Weights of a small transformer language model: 8768 steps.
Each number is 500 + 50 x the weight over its row's rms, rounded and kept within 0 to 999. Layers, rows and columns count from 0. Numbers have three digits each. The size before them is the row's rms in percent of the matrix's.

# up: layer 5 MLP up, 512x256, rms 0.0938, rows 491-504, columns 64-127
# down: layer 5 MLP down (transposed), 512x256, rms 0.083, rows 491-503, columns 64-127
# gate: layer 5 MLP gate, 512x256, rms 0.0971, rows 492-504, columns 64-127
up491 086:423568475513473507494518573613450457550438471526568453446534535470505492481449532473489514519544508585450521544421546562574546464473520530512505541501519479510532516533483589542409558544535472
down491 090:512511473476459560516519492503463521590554514519456453527549471501515426435385553475605564535565544438467468434494525483543473492428601482449367502528496524488487511548441360489478434446492461
gate492 103:438481465473389559406463496526502507529447485403520479458455518429513463426416562623503589429522480471503542565464516550442441438500375502519522494547503516498452533472482442508441500636526530
up492 103:541472507539498584521479408549490530491563534367531452566479580491555497535472545433590547501468490401505446431448449496479500552500430506487508417419430575577560552530483529464387562532384522
down492 106:523524543468464641487470509479443508504567572536429580544502522511444468521562517526614463531430512482531471488443443537529564518541550435469368457450436439593537516526534561516450570440494567
gate493 094:476389475449516413443591557384376587507444405574504518501562452504516511496532459496436431522417480527539471621484457560492470541483474474555517522514497485548513499441494496547505497485579412
up493 099:517505454498396465417562499507499528559452521545562602416566523591497443476507473513500523502471502441435583482447526394496484575538476363506471466488614495542489454474520462474498471590514467
down493 101:483424441499569430496584555432409577507437385509515503457541477528429548498515469514479429535420440481508475588570414581514437526506512509500507556538493536503447528415428539451573505446573423
gate494 105:525479461456515504477524476443443511516489526469440479611464513502440440439474536432508509537422541432561517475468425437419505458549510492457481422515454535548456531374507526473379441512446500
up494 112:461493478568545504488519497459485435591484534447497504501480479541447473533504454562489531476497559523621457531551487485497506483445482474502577480527457484544513600416501534410511524393520581
down494 108:531609508477476448553493485562569467506476449550516570470570505503550539565531513532506574524575485506553454506528620499603521557403549453535485465484435475543565478572505502502644524445487546
gate495 099:506431466460478413421504525611522514532448497494599592483445392465429531479453601509475553474528508522489532479539445425466547403460538410556444426531480553427379482510508463492461520419552553
up495 096:503547470504459532520489502436501396420497472460461454478525550506516536426528457482552436523490490427535453527491477571458491414531492547336422483374527501606506405492371476601540506613409454
down495 097:505463543467502478508456509504524483437477537429505423390504560491580515488517603536527456531452499467535432458454456491384488391441517523453301486430502546568510331519422525531544509510444505
gate496 096:529477489541434484538403505364464480507490520493474409491574405493498502405544432453460397503450529422562578512552462567451482500496543447547582498510501543504543479399475462456563424498387545
up496 103:471600563482464539521586522494499456546478576516554524521504494537470511561527520463470483488578523560373512431530487472573526509509478557516511481447541443496533490581546477476514555544459472
down496 099:516472435505475420476403511486520539441564428431420472541553502499553508453394471530578460602402482398579495547448462500471495488505498480482482536559496564464488502463468473487556474466515551
gate497 105:531525470475471563564452492578553486522459488396538345523554497509566534415461497550556531612539423470577534527478488476501512576505423449584508519462583473483453542462470580506476502496377450
up497 099:463395468538445485445483532505538517570442446411477518496641478522484560514527614557552554516492508490642556463414489551440499479544475524560534492481622532463449514463530484490488547427507487
down497 099:463460537496464513491531518453523467493603558550452496477443507484426398452505466506494517463528548456445447505516505504469490500495531482489573513534437460485518468545532544582502547601529489
gate498 103:493584512519610461414565443543478521480508483475514585527389487463477501498448521435593556497513447397476548416469553516474568450532518408550422467535590569576536443472506534473485562543488501
up498 111:333507479472524489460483517541551510578473475441540493533497548514536452526508510454478613603537457526481475528514561422486548587443500512544509521537460409531552462483558396539480448568590458
down498 108:368529447460527573435418559509523498528524519447484489563514549510571373473534511507475558601449501486457531501505565415487480543447510464520341521538443431550487495439510492552477520458467401
gate499 107:441568566440554437418471480461499546508461487446545471535405488515521550561457513496472583549534487504499537524504431600550386424497499508512489502530541594493453423514448481502509491538579500
up499 103:494469502450396423552515510585494476424451450543468571505501440519529409445573587497448528553486489459542505469540543349457528620489445381462472512448436478503535502487388568564573424520522509
down499 104:449506486521578409454506524511454585436468461468498522474446510562492496563495446538509598578510514494465519424531494502514470461471541508530489509452502577439475411533415443501601459524584511
gate500 102:499521503493498464524472498490513500435592611430431514496465488358497464461533452479583503566461529407523463432543512458446485542571478527540511459490541507520514509478547528511419425411448534
up500 100:450447352496581458571553486533557587542509516523488456506409491530456493497454468400519463372569477498503488544448564528463516372540503518622537518491562491496510470638534605503512523568458545
down500 096:531514548457482523463395483469552508474517470540492457474511510588477494497491543520510509491619561448524592540498536505485478497482462360574553548477446530485527460568521512477511495607382477
gate501 099:470482488539496577503480520522480562556426506417475460474397558423450593549484574520558539573591562508437403472511473456445471527492450429533522489539385624523530503500537520490537468455498520
up501 107:474422548501449511512507433427476409467450447505596512449458414566468542524514443545547458537520548457461489441508394463512473514458450420468514556579418557549478513469518631460538430454460405
down501 097:503420536542549473476476568462480454477532511498565455577537524470543426497590468437563471531469462504530570490492517609474532490493465553437599515479600454478504461498507483518471517508511507
gate502 090:578485441466488579522587545637415476536493534505513485603433455495406562542560539551545538450423520421573484530523510472565514576455507500444505451432535486533496447527515653490442570571441540
up502 092:491525469448562373519560453507495521541532499487468579519547460525570589404488570495569496467487625376495542515584510434479539503555529482476578451443549390531492508517527487513454435490459509
down502 093:499549491531496504442560455450570493490575475522503457480565489445549387450522458469487560502569456578450519448408536454444541431521373468474302445480454524459521492469507342510577569547553510
gate503 093:514522488445590561557409571557503491484625592528456543560533520442589451509604486536481399460445552459521548507473560470484433396562461528447483502493553486519515498468515546561532445528556490
up503 097:550524460503518433518511554442418514587404518463553546463554455559449487483491483487478458522532538497481517486503462573447483483483535594537555452513539574521435516503472406464590504487557491
down503 098:529483587471456551477557430517539471556440552457523432417483439547402386414414496485538470508558564603475580510425433506520533503416540490626520428622457555534443510523493496483348517428458435
gate504 118:476443508507484506453599541509493421524479466469570486531423535435491536465505568508491485635561519396488555480525618514490546449442549450469506394518454549570484499427469527592422467464471492
up504 110:468458451479517520458609484562445445510498474468523565493394475433442518460541587522492509643538549458440557479562544543470569402495529475505546386483435548532517490396525557529484465477500505